Each number is 128 + 24 x the weight over its row's rms, rounded and kept within 0 to 255. Layers, rows and columns count from 0. Numbers have three digits each. The size before them is the row's rms in percent of the matrix's.

# layer 5 MLP down (transposed), 384x96, rms 0.194, rows 199-271, columns 0-95
095:107155098126108113162117097130124126128118125129080115127144145116150160102121126107174116137108135102146154126110102083137120120157160085154158110120126124124178110161121157116155071134127139094159133139123118138136144149169111133151089145106119151137126150130159068118146148118114176197
115:145122144133104139125080143162146110153116089125105175147104091117072109142149116134139109182110172124145189121172113118162132125136143154164132121144116131107100124100117157133135128102117135134066099126124105157159152090106146117132158153162143132173149148127145134120134115101142154138
093:095130166144135121105104126121167119088106165122124122108166172113119159105123122134140109116103138147127070132167111086120136121132170109137101122119149121124107151130148129130147127131098136192183178139073102125164138145118116156125120094150145120146144129151165123132132176094111150113
111:177150079111126103127103144140140112142101113091140139125086130108119167102138103142117166128144172128139134140155103104132162095192122165114144133124106160145138155143129155138140118123115153114131109088150119130097166110130150148138153127192121132164128187122123124160096093142128151105
086:133138158140151095121102105136163127138111113133122162122107096175124131081129144151174106113117112150104131098151144105127163132154149097115073152128156142185135155131168132153150127161090130111144143114118143138137152139121136132118131140121186132157102114123197080122168155125138147131
086:130126108165109093093108139122154104109104109126128130121119121121071158082124090101147141122141154123166092146152156158143110151145193129151097151094137135115144127095133154139142118094087142137103176067148134120121141114152094112177125117138132132163118160130157124119151100099128124122
121:144119140148090098125144141167181069118146135199129130110142140105097129148131129128170128144125126137124137130133136113097171121143080090122138158148127089117100112108108172136106107107133122108181099115142156137131107102102112136132154128108142133144097114140167115083127142081130088120
078:149143112108135167122140129133122164115134142119140106148111152141115132130091118111128122141125141140143129152091104123125169132143141107140158102185113121134115109103172121090176159136009097125142153140123142123119165122115129121125132111167133119105149150143141084153148129097091114131
142:158112118148104126119121136143096072167161119159133148149130084127146138170132135128093150136128091123146148114133125137115132092142165132149109144174139131106106053106151133102174129155141145147071150103109099134139150129131143073125145080087130135156115121128121165149112142138136126136
102:128149084114131110132139145126083119144162160136130113116143160125154124156131110140100113114108170123115108125137159088125136159158132131163134102150170113149109126102091144147190126184139129094132144106121146139122123065142139093160176093149116151120106110119128167093128155158139141158
086:080127140138088160119163109159109090138102132137093133112064134094112140083118156128130143143105120099108131068155151121108097131088117093123145115104127127095128082150148126117157142145168150093134106168122139158141140132147096128128170112111148108118140107123135089086109148137112117132
113:101167176119149117136137130119098134142148096084094093090168127121124122106113118127170144187155121140120121160114140130110139152149107102113125185078119132128117130115156145109119148179155157136104133119125117109119154141111141082163110126111150082121134094125169109134120131145082147154
099:092127105129130182129092148116104082108105118161165166099136154178153117135117109142137073110126125132143109117124106096152134120130148107115123150153113118155078111090113135150136130175149085101115106138082110114114072126152124094129127132151090156130111123099122107122143108116160146154
098:139132124142104134134120122125114094147135095134139144134123113140159107122120142151114078143118142143104092112125120057084146097090169087126131110091136126160108123100145146119161139150100107137117160128096181152099175127146158139158087137158112108146150178113149117172129132137142135090
089:183136068145137140119167160146140153132134119119117098123154137142141083175191145136120089106115155130135107154127147091129137149127128101099073140126134139092081120128140136100083091137141102119143135112166130173149113124137155136133119098133128129121119108097122191108135125121133145148
088:125184110140117131118112110188117138173080141141123132123109141124092149145130144134150101133122156104163160065128083180125138158168134161148122171134115137155109106171106143144137127116161128112108139132174152136115106144147122133114115120137121105130142167071154140139123138138100100142
123:107101116141142153105129146115106113111152110148141159080124161112068163152119127148184131104130120116145114118124134098105179132131149139143078153132114129171142118133124123103106136155124099155156122110131108147155105121175126119169149164105147154164117157154156091169137156158152100143
114:150132137142096130119115136163146142147140130151100143137128109082158138130202148118103120144141181073163095127105091107086098158124103146126129117143124140141121128155136172125100086139137132143106110089175105144113086120119123164132159110140099116167109127133120132133145116169102107101
119:138113076136094174122165117109142148160124126140119085150133116129146125139102142152162136103151129138155090128175138110150130151152143126155102108130122125116133129124121109118152108141129072152139099087147148155118117154173148115114135165158088099137190134150069173119142107135102116116
104:072121139132110138115175143137113082154130130127159134138082116158119142144116124103157076192154094119158093175128124118130122188118113128163140123137108134143106117120119132111127123135064150117149102094146135120130146150122129156104167135153117146139098118121135148162110082104115121101
114:154137108153136156147115113162075138144113149112151130126109155079143116181161139111093147110147157118143194141120121132123119159122125127137080101116139116128142098117129077129160107144123125148182127093170130134134190067154111124108165126107131125094139126133131118102121129140133124143
086:113098152128107156138102046122139124119118120118144111171147162139172097150119136106102140098119132112116156139099111119116126123125127093130144152131088131143138081136101129174145121123075104137151101144103134168116165118109106149132106160127129154179146136099141132162105174159125162125
088:120133109141108115134142120089121102153107158145124136127111144130101134124172117111168048123117142110137138085124135133128093119127127129134125114104147095121082163111118058106168110132140125167151149113153108130124126081095123151094069093119106102137120106103158146118096156125128110154
118:155147099117125145171118112148136083124121130140160145135184095131091125104140127165148111140142109141138124140126152156110073128132119146120147144118128119142127086128119086101162106111126102115157102105138090150137117084178135103095071126110149144149119119108113170111128092097083138090
088:097119154181116167156186130123121105107130134152164165092132114158155128124103139130102128102131105120101148149138155107132163148126148161106115072134118129152083089106144105114130135177089131111150124188142126123139115165128125110111075142145105143111132114105134153102108106140137099121
110:123192079127129134107123126139156141152102093138118133124158142170116129098124100107126131119100140126155136115111117088087101152131098149161126108102122133125130159096124126076149103157151124162061112135079111135121099103106105113122151135133135118121126104078135110077148141117170152109
111:170133132142102100122088145117117122167123129116110102097167145126129141172180134182174169108124108141171120125109131086130150097117140081091119109144120135140120137155108114083134161169161130140115126149129153144149120162091141152092121131140114138138166092137149163150124140126097103130
081:157106129102151136143131152140109110149083101147123117081141125118169137134090135137131109129137131102220120129107129163104143152159149142137177117162112109094099106108128153127110178145155100154103126121116169115137152134124115152173129131081153078114152118106140128110131116107136138130
125:144106109123191153140150167080146134124112124099106089157126144083098131132165090133108115119134145148097100127109093083110119143101163124154104122106136118148126118158138154097106137148141098116174143108137133116100072135143138164141118124150147120132120159162142121152143088150145120078
089:108086150162183103131126081127121166121122108132095151107147128128158151144110126102126084147118125098136132164115126079151168117112131086151122140110120131142107164117153165159152096126092103142152130144117148175119109072094104152122125151110114118157134116101106100111089124133092135118
084:171133138122145187098136126108153149088131158094172134121162093155096192086142124137143155126131127141148130140107103182142131121139165125117129113085141131169138127112108140093123132157109123107113150132078174123107126125110142114096131113138095115175125131151102149169112125135119104136
100:137116140112183114131155121114107128143133153099120072084175154133116132095124130143146114077136125163121133122126092098157129156116111111134086133132158110114104138132140091148097119104125130124113105140124166133110092176066129130113149083097177154107124112144174122140121093107147140128
084:089122146118166108130108155135074138078136137143137114109079164101155122106122147119112089177133118102107152107137099132095083133143153127120118111150114139157091104117111136115130166122136124116125140101127164126093153119143097054124146104133144102152150138103143121070132093146142134135
101:111080111156172109088134126091140177141134130150133108134159116171155107126142133100145140167106130104102114110122135131126129147121126165112108148118143093121168080178178171130110161141122113144081125142139129109108133152142125150159140111106127125151126181154131124105102110076133147107
094:139104170156127126149129110151152092112095111055141133131095131118099104127144131123135147123103131132127157101126124135124159158128099140064198157145131119136115160153152141129089124131117141161189134138109091091116139140115141107137136128135077157142115146124103136118145109091124175112
101:133138111118155126166130140083145128123166121124071084169129148146180138199145151137140110134107143100105132136122110080139122105143128114096112108094139138113183146103149123088118158145157073137159145091155129102109127125141150134108139134147158138118137129164118114119130118129123086107
094:146153147123121156100127149082124090092124096109143131130135103158141133082119121156138098119146142109144109137097195144111124133108111152142130138161140064141146115111119134146133116164146125102130099124105084091109132098079103136119135082108080135148123124124114128136118112139129136051
120:119119086129095124109117127115115147134146152109132154138126151135104161109152118134086118132131166159163113181131139099143110091179143105144123124100153137144156144092133129137128137158160167142140165138119125142150166063122150150131103094131140155164090091141092121164137117133155162085
114:075176114151126124106122142131096127073101099114123159149112107115126129084160110148124125165153138114152154120141144118147142084124161146094147113180148109088101127112127089125116144110087085120132148135088094148092136132155130168149146129081169126123147103138109100124124107137127145123
096:137156179103140096137119126145115146122106115115154136132155136136194172113132138142117162133138096085123155105128136129143129108158136121107129125133100124137162124097159109156131148120132140099109172126108123174103150105140120066209115132106151132143149087144157163124123157130117139095
093:145130125162129117120047113126137126130135150134128123112162149155188154171140147154155121158162130142159133153133136110110145107151130098146130128146145136113099163150126098165112107091102113081154144140152094114141113102124121149182122133130140179112160097092116130136128145099112176125
095:164110136137086147115116119114139114112117129102142102149096146103156116117094130124130104127129136149106101158153072098106103194135109090147131192142125101139098141154136167168151132118086143115114106108150107134076099117097131104115119128107120141126099156135079097156095125138118142134
091:076088077116138100129117135163089125133152140114113105126118137158098149143133101132153129097150098110150103116119122077106149141174159135155143161125106086118146102158130079064161138133139140135155126116138133096136109094147100163105106177140108163132144126142107142108126129116140133149
080:154120127085127130156135107159151131121104113147145132083137094135120147091145093131138140119118120101167141087116138082067124140108124109138101142185131125100138114135139129131086087130091095131123112128103103110103129134127102090161114158126114127203150112091164109112156130098135113127
107:147095170070101127127131112125112111141143152148105129150151100101125110121098079124136139090124126150147109144101157135107132169095090096116078113112162126117134106125071132130164156156099132099157097124123113115156130096150132148124095115116112174138169150124136128126129064129110117120
102:136153120099126101165106141169134119154152138096141076128139109099139107099149148132122146163122155083144128128156123133162122092144099161146092121129097102126119133112132121162120148094104128136131160139105129128061141149115126137177190095136137106131137096128120089135147185161137109116
100:066098088145144108129129146143089123119112124114072165147159151104143136128105117137138127149114138145118142102111120089167152116149122063104114116138153129132116111123129154127130145094087106130114104137138153187136140092120121097106063123108148143102147106136083100141146115159108126152
106:151161115184079110168142135132078104183166115111087071161150144165065113101131128097133160101095137114156102142146112135133121116138109140126139144117139128113105126125120099130132101139154122097145157142137127134142154125142135135136102171120093096106123140123167122111127151092132110149
093:099145142101095112088132114149107121095114110153100143100111099150118139115100125093146128115126099156156142097111142064115131100106134123114131138139135164163113125166150113111144167116139117186133148112136115129069121083142150127156104148079143143107155136092075162149111109124143137137
093:142103104148138092074158097130108112145103129135111114141121182148103107144122152137072118148124111124146131124134153103102105169094124126096119146121150164150134089134144111085128138133124139152133130114125118099124118160081139162183130137118103146164098130122149209134149122120091129142
090:129135128138155097133109206117106143138073140112111120119153123129128119098122113114152130172133109151158118108194100103139175102161118131113109095114121172114142138136140130124106152153100145109148161138125082153107150141126103147129131146118171091145180157145156106114144152113116151114
096:097149147124174126149162164135064108105136123061113169135116150137137155104101113128152128138127138159135176158090119118151112134153115151116113147120133168126131117136122163146138126096085132107133108105128084085157143112107161133107109110135157126139093107137160112148110152093154163145
124:084137130112126104105117109116116140126152183113181124156118139116115114120151091151184132133156115115099179088138098088104095139107121145108118095159111154136151112147118148114096142111127140128136075144077109122107088120122094096153079137126154141170139112138120111116122115108151122153
091:108093112160110104111108108135103130129113069122115110129156168100114168119132118145138089164130129162116103100121093114107119135118145088140118122195134096132113097170147125141119144167158100109138121108130164169097091124143137130108133102133127131076106094154132116149179139144109098133
100:149124153127148131165130102144168143098121142111123169136100189141142164128147151160184127159117186111142153114153130143132149088137150136137110129143148115113137135135138140102160139119119064152139144145143137138136139140144136136156103143147176141206120155166137100142103129128143157114
111:126090139116108137154105143075110120110101120146162110144100130149149128130121127130143121119152129115109157137164122070114123090148128090160173132055137130116113117144174138148142123134162127122122102113140171146134124161080146142089118090101127118099144119106092118116116125120128057137
098:128142152104108102105129128102138122125110125151127159121107114124131145132114126094114124118104122140157119065150082115158131090110128121153109129140122124134111092153125142167070119121089111110156198173135126176090115141126172090114127130143184143113133145146106110159122117175097143125
093:133182161119175127135122125130117124140083093142131113138123145166134157134134109149136180107129130125157127149148155127167118073158101078145095145173112111110127122134120139168134140114168093140171127133157101113083151142128090094118113154092156159138117125108133120122138122136122077147
117:105139114143166107122094133130119164166153140147104146104194120094139090116131158140176121145161117117101113116133147121153082135160171121127125126093129139118123100136143127138182122124102120168144125117158157126097150161125140128135132086096140073166133142172123167162135097114126121129
121:106122125142095151135164154070108115115147139145123118121118165101155111156116138130103110134128129110113109131132073090110105106172159129074119165153165151096099097128131120080102138131090143128095163075128171123114140155121106141094121095125149105145122115135152159103131097104134135147
111:109072095161152138191143130146103161163091141117108090142123108132129100141118166147144153146128101122130150113134149115146126144148109151187131107147108186111150130161155121124141107094145084112158115149159109095115120158131126150151126098161087116131129148118111116113106135127170141100
107:112148100115150157164149153167116137120122135142122145142107125131143108200112162147152149190130102106134156130105114152107154126152105166129160120124145123159180141118134204140101121137156110134105168090143135110178114153161133132092133141116106112104124132144139103143120150109147125125
101:101121106119144119148103177132098126135140126103122136133106098179144140130133132183159117087123125110169118099135111099121152131146128101151080146154116110136077162117139121109111127124041148121118124114155136171093096152157086108116103139133114126162134149172144131132144129102130150118
113:161124123127101134120166107125126114115151118154150080124137115114099113150139130133122176119093149099138101140141101110094138118066141106090132127130099142084104110099176101116086141126146159151122126141128097138126165128111112069154168127121125137146107142138186088158116163141097116129
103:128123155136153112128165131095129129108073163139127103152147088134110091133155137146076147140165115124177120154159161118082127129124080152139098139149137165094095112116105127124102112129106164087132139109144136127127124128087113128142135112107121152097114115103160139156145180136123072125
100:100101158133145119152198166117149108129165142093152158126102123179140137111081148154159098150113102158111139155137112138108133160136107171131146169124190096135151120132104110149160126104160132118167124135160122122110146117152122165141143182146148133142113135103138116133121126124121143160
091:140148155127144137115091092147143085147105157119094112124174131174145108145162153143091118137135093134119112107095117117122115101138161103148119164107116136094131133161135112114130149131131141131173153148136112089124154098129104092165136149131091186145165087097108154119160106153138129091
092:075114153126106153147172144131115135115145168136142108124123142130108160144137177141162159103106070156113132107105107106127103122110102130100109148106126105112144153162072160110106134161139129115147151153115125158064158118117134084130118139117103117095176164127123117136088127122140136108
106:161137105126181140091148132140160152145153143149169126080105100120066109149137122126120134142127161147179118072131110119157117091127134176119134107102128125118115118124132146130121127091170072128122130109136137108106106126112091152104135096162134116101098146128118109149107116170145166111
123:160107102136083103141086142136110113134136130111105113108138123124150103130134130152125156148103108148158125161133137148125092129160118158057149152128136121130112100135060135107112130175193137129148097133108132134161179109140108130119099137142100143074144144137132143141162094122153104103
080:102124119120178133117127138132168140102125136124121111147119105121143131119113113102093103119138120142153127155118147106165133149133099106145127184114112141107097117183162155167142095123111084145133094145099187166120098140096132159131144109088129093118122124112109082119161078110096102116
096:143108104145097109184161176104139163110087105128137120139147149127151115141109098137110139155123157119128108149091088132096144119100136108112104135148082132122113124143152091092177130139099092152135126129130131119105143131107138187098134164132106113138158148145146177160100107156125144169
089:119150084134139097110115114133136156126138135157098133113104102125143134102125107141081144124139109145139127108183150142131143104134083133109144108148105144124104154187114089121125136109172154107115099137148121134159116184136132104118100124103139064176139084143117148152078104103100142123
# layer 5 MLP up, 384x96, rms 0.226, rows 200-271, columns 0-95
108:124053114128130109163118157134101121133105104151135098145132153103101128083128141142144152192145103121115119084170166128148154107122137144116144135096145126120108182101106130096166136135141134126136085113140108142132099101157131123123140101125126086104111156171126141113113151080144152152
096:175134134166081124102113133113097142162128093136137143168098151109128136155161136173121118123134078107097127107097147151118105138093124122141147129153153141170137085158175125105131113130103117110081126110137208102120164156100126139150140129172126122134147122114113121111114100139110124126
102:112168143126180115106142130082128143100137100135109133084095143133086149151125121102122125137131153103125088138143155144131086146105094085156112127146167116099147115097130117109125139154142130106076168125150121124181161129131140178127093130163120177122143164136135141175130138142127108112
089:111145137140126151127115125107115094113145132106149100157155154100143110113117128140111117104156131116114072101100131161133125096089099135081134115136083179153140132123097092120136174140131149143120116154135122088149103066101121167145133163148126116129138171141110145163168119156155090100
085:160133170127148148130157102102118157109170115137119156106094158119163105174164128141123138146159091120097129108107120080109154147143126117137122143151158126089107090166154089121098105131128134093139126147130124101126153163147157162109142162131111128107127154124106124119130097117130203094
102:147118142114107149118181126186134106131090088162154128115153120098072114121151108115156131097113143146123131124134149162125111172127132135145122188148113099091140100110109179142129103131153102147144117177160116130126142141142124121112179112141091134119099135072148135104107131123114150136
110:187151120121145167146120116139129122119133148129145088146072110116098115120129115138147118116125123173152168135168095142138144148187138119116163144135149115136109144137089136109161151146106112082143134096131156125145162105094106126154145113161109137105145147150109104170189130120111146170
112:140112133183132154110132079136164136126108127201121157131121111134131123153098127105140164133123127137153158144120165151115091169114113081103141154143113119126144124129144108154168134130172129104128123171118131104176102094153141112127155113120108065150108107134117141133083124134118084139
099:146132119154135168167090128114099123117132141129117177144132086127139094125124141120113119132147107089102104101112128154101105163142126132082170101140171181104091136090155116114118095102145089126112108134161144129164113165123123128129109095095162168121127131158137135152097177132109138105
095:110125125138172110099157093142109113141173131121100160153163106120140120127106112127115155128184108109114127126134152134107128117139155195102079133099155134138174156145129178112145113176099104129125133116114138104140131147105139111181163128154104131162125137164097119138130137139120135184
105:105166109084133158118101112134114118144139123110114088133135112158116142102144061106121128142080109124131161126152093136093110158131077180081125185121157114139140134146164129125136153149148123141132103135125124141146147159116126154156143093120133069130095128104144165142120093147138106128
104:146101141155138100119150121093101131135124106080174126126131052108118147163087130141080101164132134164127109117113127151142136149077123139115166100152151134113168114160135114153159107149120139130141137114093136099134118124107100135140177085164127134135128157096108096131145133115168128137
093:101124122163157137097144147175145129125123154171102152122119093132107155130114135084084136145134095094120072124139138130176137149136140138129100167145120170104155144129128088105099149092141129121099108082115140130158139132118129113145101146093110096157084124120137144158106078094119146112
088:142113146109099118156096124098144134073155149140150113085124140119120181090151119114177140164126096140110119104134123159138163115153120126125186108080146129126156110148101138126158122134127145167158137125132126121118135137126134170103136127123132123121164162175117153121197137145089109098
094:135117120118133148093167172106111132103168114109132117168147109163159116122140146111119156132129119165102069154129114103153142094133137107105127096132140142164140175149127088160093119135111164114153081113119104117122137152145118123128133158133143136149159075142103113151162073135154160110
104:150088111104074124136110157155130116120171150163147130112162098152158146089115148119127091167146135179122123137120156097135143135136115109178161133081160158154147089107155082144128147142151138123123132112122105134150103145142104147091126098127118127092114138130093122160109123103102092101
097:140115116107114118148087123103133119110138160150115100161125164088136119113138094130117105103192132167076149143127106165126128115140111173137138090117106118119131152175139099126163166140162122109143134124162124160130121090173132110088113129102115103120101099157122104161149100135122127079
109:143147137057140181101120109095126117148169145121086103160087124107118137119138106148143128121130154161148104144155160148136120137104115155107138148114126137143129139099135095148147140136141092148146117102151145127171171093152093158112126166126087116158114142187138122098124136166127098136
096:150087106102115116145123104141137120130112172131106184169122150097128099087148120132126104113150149138116145059139107178107117118162113156120128128086145101132164146124151123170098113144152130142131093148106092121118127120115124114111107134103122125100106107147156142077139116155094154077
105:116089140142106156136146141147159136144107133100116147128100120107076155176118138135163169120163139156148154124135104159104147112111151105122099158116173128116152123099123152126145124114154138142147166118176136118164147117142100178135123130110108095066145157103150142113087150111114116083
092:100128107116157142122164169174126096128134131144097082126088112153171108088167111077100102135138112113124097137130123152117121109146096153136085133134105098098147148092164118139097145139158139109134107117106132096133092139108112110120091135127124144071112120144141163113123132084124113084
095:167138135126122086131143143153120141131146112127118139082134119111178129108088143157119195129177127122107115168110137162150147131150138126143161156122103147127135106117128139120102155118132113096143104128103104162115079166149151137115155150141139153150171171166103118151159119167117177136
108:171119155098160114144109146134149141109140141094148139133129085142147120168085164116103141126120097142116115126106140188178102131175148146141137142100141130174156103146146111112120132138121142137106135146123121138117136132109102156140141113160124134150140093123058153141117067131117122066
090:133146109087129110118098123131160140133120104112156150131102126107109148119153094115161096118093171122152149145120063151109093083117161111114159160165166134106163145119127152142106123138159108143129162108127128106141121092144114130101170124115133102109130095175093128134140143127074099159
097:117191095115155154101153151109128137156103163160119134108104156124121150125136151119151151112133103129109101110171126106105132133141090148126136116126162101133119125175122105152112140124111079169121140125133111151140122127139187125109126105157118163115086161087104136128110166124126062092
104:142119147125105134161133101163088140106117156151085131069084141118151134145128139154123133118180075137122146132098134132148126152117110172138187108096121107127134138131142067092154162134140143176121172125119130111126150105112131169103125132125140148110137150149092094121130123118095156120
083:082148128155119115118137103160174113141169160113134150139148067128113141151180123138130166119127138133110128079162126120138080141086101097100086132110118108130173134152130134162129066127077118135109118096150117156139103117143139133100129139162122114147126109116139155137136093135152104130
109:144145144118114122099150147141125110117109117108106150111098103110164104162122114162108156125151131131124097128132089131126082103112121158137139130131132160058113160139130143105091134128140104159134062156147118137098142153165109139183117116101119158146128062087127139142113096114124160105
087:142209133121094140158152126125125073114080138100167172132111138106105106133117115113089103131100161137118121096153120124118121132100096172140084103127156111118116138152135144101121119107152142122142148134158163127165105097116124144134147119151136125141097155146123103133146144128094147193
093:157136126111140148128149175109094137107135128175121107102135127127156086166175144151127140154125146124112119159154140114134096112116128161156106141096129114077071130119093141108119138122156168140112101072105097107086106097120182162140147135152139155119126138123128113119125123156117172100
111:108132164166121102113126140139159143173142113097150107107104115128118145178099102087152138137160115156096126132144122130118150169115130142176122128101161142159116107122116117135134183123138104145122167101145113135089106167126089114128095111140139163125147127086120135121118143096074094176
095:128128102132114126060133164131117150154139155092139110123100138115112124104121095115160140070128131149127115061163127147112181147132100125121125146126127155126141137062110070116152115156118089119146087131144131116128124132155171143087114115125121130107121160159148127155138101130111156121
096:097168101111112155136146090088137123157109171106182102128105120144131103112128136104148116131116095145123127140154115131154116142104147113180088131147112146053136145104071103176120119133144145130120165110120164091117125109112158122090113167150116138118146116092136135143139137135159130122
097:152139172127134103124159143100129141157164143125130112150167116089099152141143070112126155133088120102112152121129117131131130133128089115127134122140113138117104156070117104116119090124100129140103103186128139108103179137188149117119073136097157105112127119124088131145103138123170138154
103:131121103150153137146150097118121077129145153132132132146124135122198131122122154141135151149154170153076123136182173108109110123176101126175176134129120122126072122121141175099153069139139121118135089143134097117089147130153121140120145118109110106113111095126145131124121122109135118147
093:111155136151097085147135112131134101115149148123128170130155123118103144153099129137115134098086157095159141119105112144129120142148128115162144127140167125188166132120122093147159144146145117103176123152075144092119117113136113108118118123083084109111103085114066141140153158142107108150
107:165116175155149100113156128115128176120150144129147128131082108142111122118095132129125110136119083126121084106149119130164143161163124146133155116119135111115145148109110179158113104160151139104109137106200133120150143149099135162161112161098097152139106142135135160133141158078099131095
107:108148125161105126126141170130095107083129138122184106119123070140117121150121127128146161072124137147129122087117123164160112127144129166104136122134125142120187131098103115082190134139122089153137121176089129112140132149131146154107129113075133133107144133157144139143127140126163124101
093:172142143118102100126148121157142154126082178146134117137125174102139156090156085089109117149164101135088091108158092128098133139112148120159122147104140136108093073108122109123121153148147157124139091131167136115138117156097132132140115126109129138126088151143185133128092156125130127097
099:137147143103096120139155160101124117137145159132123105129124131127101113110109134126137091091167140146095073125116110134098113123176128152125069154115079139139148114076108118119086166092118176144120098146122158103162108166125139095150118152111165098097131171141137107148118117117127125115
109:165119106081102108144118146152145155134105133083139114099096115152168119152148129102109082140143117117145152139138116139177139126142158128118152151116134131176149124075131108130092181136149118095118106137130074114141158148100076108134165149122114167127136110096151143136173138133111115136
102:159114072138137097163115112139153079124139122159155153157128124088119105156095125116153119133158150103113125146119151160109126101136151166135110094173125137145125149135099137133110119155152187135129138106096096157151140118109120123149118129141129118120136112064143077127131138059107153124
082:149130108132152154119114147075094110124107134127153135120130147138116093111192143115173119126131139136154174151149107123092106123136107146147129143126153094148157180151128141156108145164114080139081080204110122127126140113110172109128132095123140103154136118133104147123108115124121137099
102:152156137172097142103147125109160148143122115127115091123102168134087138148090090128108145152129101116085144142103148121123101149136142145095132173139143175132162128148147107117126117127156128135171134106148154138104129125141127112092133127108167138123106061111089154069127148098158099146
101:119126115165092168119106166137116099125118089132195126125096118162088137154128100115130173116096177121136118109140156167146104146135120142098134168167109118129156144129126157106156107155096128144123106136145137124113110125127160173121140085143102121078102106077147148117119128110131109110
097:136105113108123139160168161116123106134087114072095137094122136139109151155101158142150156143117174151107155143117119140156115106166135126152124141094120141104154149163119124144102123122141097177108125138146156130143123177107121079069162117115127114139132140096140122139162087176103147136
101:169104152144147108150136111133111164170164121072119054108132135088123140129111133094105105138152136133096142124147160134123132162123142129134109126132151135124144132201127167119129154140113107162141109127134161090160149152102154169154118111133092095135105087155103120129136137151146120142
107:123111126120125137164063151141131134120142168125180110093118130143119109149128129153160141128157112130126143085118125118143095183131098142138153181125095115140139133093157127093087128128151143162135126166118161156143134117125132126073126122118164086082145134131123168119171139152131150095
096:117142095149142135130096120129133129115145152129149142148122089104159099132131096118089121156124105146115159122109143112127137068134146143152140099144098066090124135132088118137121105102154140110112111080095182102151087117111145104127113117161113108142189146149123116176156144134155156110
094:117138108125147111197125107130083102138182168109157078110104128135111132118092091152116141111143111091126138157142172157152085135113123112137115154115125112191123113133128137151108132129129113132124142092163173109115100113117153122110155096133132101138137108119131120105128175113159176123
100:141104111118113135170130143129088151120109102126126108129147072115171119145146133138112162122151141102145110129102163104133151110065099077150142101129150085111131143115135138125097138137143142130120115140120119151094142130134110180091179113110110140141151101075085136167132175125103107118
117:175114108124099136111166136112123083096139117126117119149133158062117122119076165136147161126142102131107136140139137115135111151136138143187124131100110116134111117135088149088154119097118098117128130166149155152134097103146140159145148150108074115119136171094125184124108135136137116166
097:124130161132107160117146166129141095123116148113128097124116115112168064147149153084095161098215153124138119155118142137136129105174133149101100158121140139148162166104127142124109153135115137178110139127108117108103157118119098120132141148144119085147114087106120137109130158115131097131
085:137116134166171113146086114148101112154112150161144084121134081114155131145129116103151158122171109135138147139118164079097132088126100133150129105168106115164122130053107127148160120159116166103104134117121111164172164132127089137106148110127123153144161114119106125143145128108133144130
101:184160125076120128136123112107076143155130110088123129132122126161139085137130139134099124122135107094120139113103119141152145158119095105129127146153133137133122125150131091142157119148097167168154115194133123151112139184116134180118151123116116135112102095097115152129137091167143097169
096:077113113153169151134138126157112093137146140111128138135100118136120120082148084115122097121097113162086100126113135138097143179112105106165104148141102116110153132130126180103131159158157097114134152138131093098185124104124097147140129185142086115121115143095111132100153127144112121137
096:122139123102102135114139143119146135101125123169180146142113096154111097128079120110107100170157141082139132163093082137147125119120108102104102144121131132123162208091116129129133144113155152129122149142136181124138116136119132089109150149131105112089168127126105124137102161151138080135
114:181122124190133093100118140126161120139130133120159135156134120130098134164131085105111143105097129108126163128127132169163129190129127126119117136126120122114158115160177099115167147156119110074109097114100131182126130138138120115113135090109105084116112118125136163144096106128170145118
110:095184175123114172135169106080112120153112092124131128115113083117098113133128136117162146163089091159130114121141162177102067125150152136137114140141113133068128126124114110144128136146155116134155152126142111116144146125103130148113160145176136117156117137116146110087121103098111118121
102:069139119124134112145185118129129087128095126150121146105117115141143143149107103141140142113105119117106126135073179159189106150185097162156122147168118145154163121126104119112142154160100152127135119146146104134160100148142140162135121125135081093111104162106116127111107105122138117105
113:132132126108141136090125166185154128132122162118143132141092095123121143122090148096125157186137134092125124089117147160147100129120099116118113120157136155153167163126122134112113169149096166120161099139112120145146079195129105154149109113107108077135118149135138138144127141155135100107
097:144152089138144132116139155131141109086130143113133164146171118146102148127102154120146156125150108148136102157157136130134099147118116147086162101100170134129151098144139112067122091094134130080153137149133157122144114127065175108131130115101112155118109107136130148172176098140148106110
103:117109121128124128106164129116149087140134132125138154147125081124156110127140123136124129168189132152114093149124106183134117109088149081137132106113144138125152093152115180157175139139139127173114146145098141104109157134119120099145169108102093132107179145161105116116138164170118114132
112:099105153136122165096146160145153154145149186120133086116131122123073133118100105144166151117115137092142151145164121150166141148141144149093135162107137123148146093122110073127184095134135136131148117139088103143120155119120131155074139116129105116109134123172107148111099144166129145123
105:135122101107114144079077093127128140157102155166165126166126125084146129178141138108148150176135103114113169117133157146163121104132139127133114061142118097131117169132135153159086106123109112148101118125125146156150147104117134095117139099126115153100162110129143141118128147172156156135
085:117129119124148112105118170076132172091123117146139129129101118093102144107114132126158127096140149129135127147170169129154109101148091105135137124119101101174128163106132152150137112137143168113166080085117150099152116139107125134123084112091168107108089181143133117146086103122147126137
088:165138118123133087145144100120081121130106139125089127130157126149153142095088122079112154138120139115115139113169130132124092151122109166120118149133147114195164151128184171177161153147138133112145081122159159129131101154113124110104123124111148146123125147108172137138128106134093090122
099:111138139123151117108092112077118148148148078146177134152162100146138175161105099133120106126141124126115142105132108139088132121077135121086140150146120130134157155113140125149119156129138122121104123182087117145150127169150095105108098107126153134163121116161083131102138129094185139151
114:107115126128109147194101124140116151149138136141127130129126114116165108144124137101109129096177096143113154157143102137142096123124077075148107148136118128104130123150098127113104102115116095143113155142155166124131164150112120177112122128168160131121140105121093105152063088109175146149
087:116146124121130087165115135155122174179134134143118130102136132143125116176158113131148137137157111133146142068166156141142112149103137098107095161159109131151147161117094079140115159130122183129120119130056127122123132131197115124115120149138103136127106114112127137123171120103128111105
097:136169164101126135166162089133127099119128144143124128142149102097100124133138126161116140125110129101107139144117137120169102147119126136082124122131180091145101111128108184091127103158122161098137152106109149130143149117117124122154097114095127075107127143159099145111108162075135072095
106:117159155126124146137119149152120091132114144098160147156114140127128143134123133135166110124176139113142087169134154127093121134143104135132138163134108168114132117088139143118123151125148154099163101148137164107139110184165068091159146121155126134141151108115114116162079128082159138076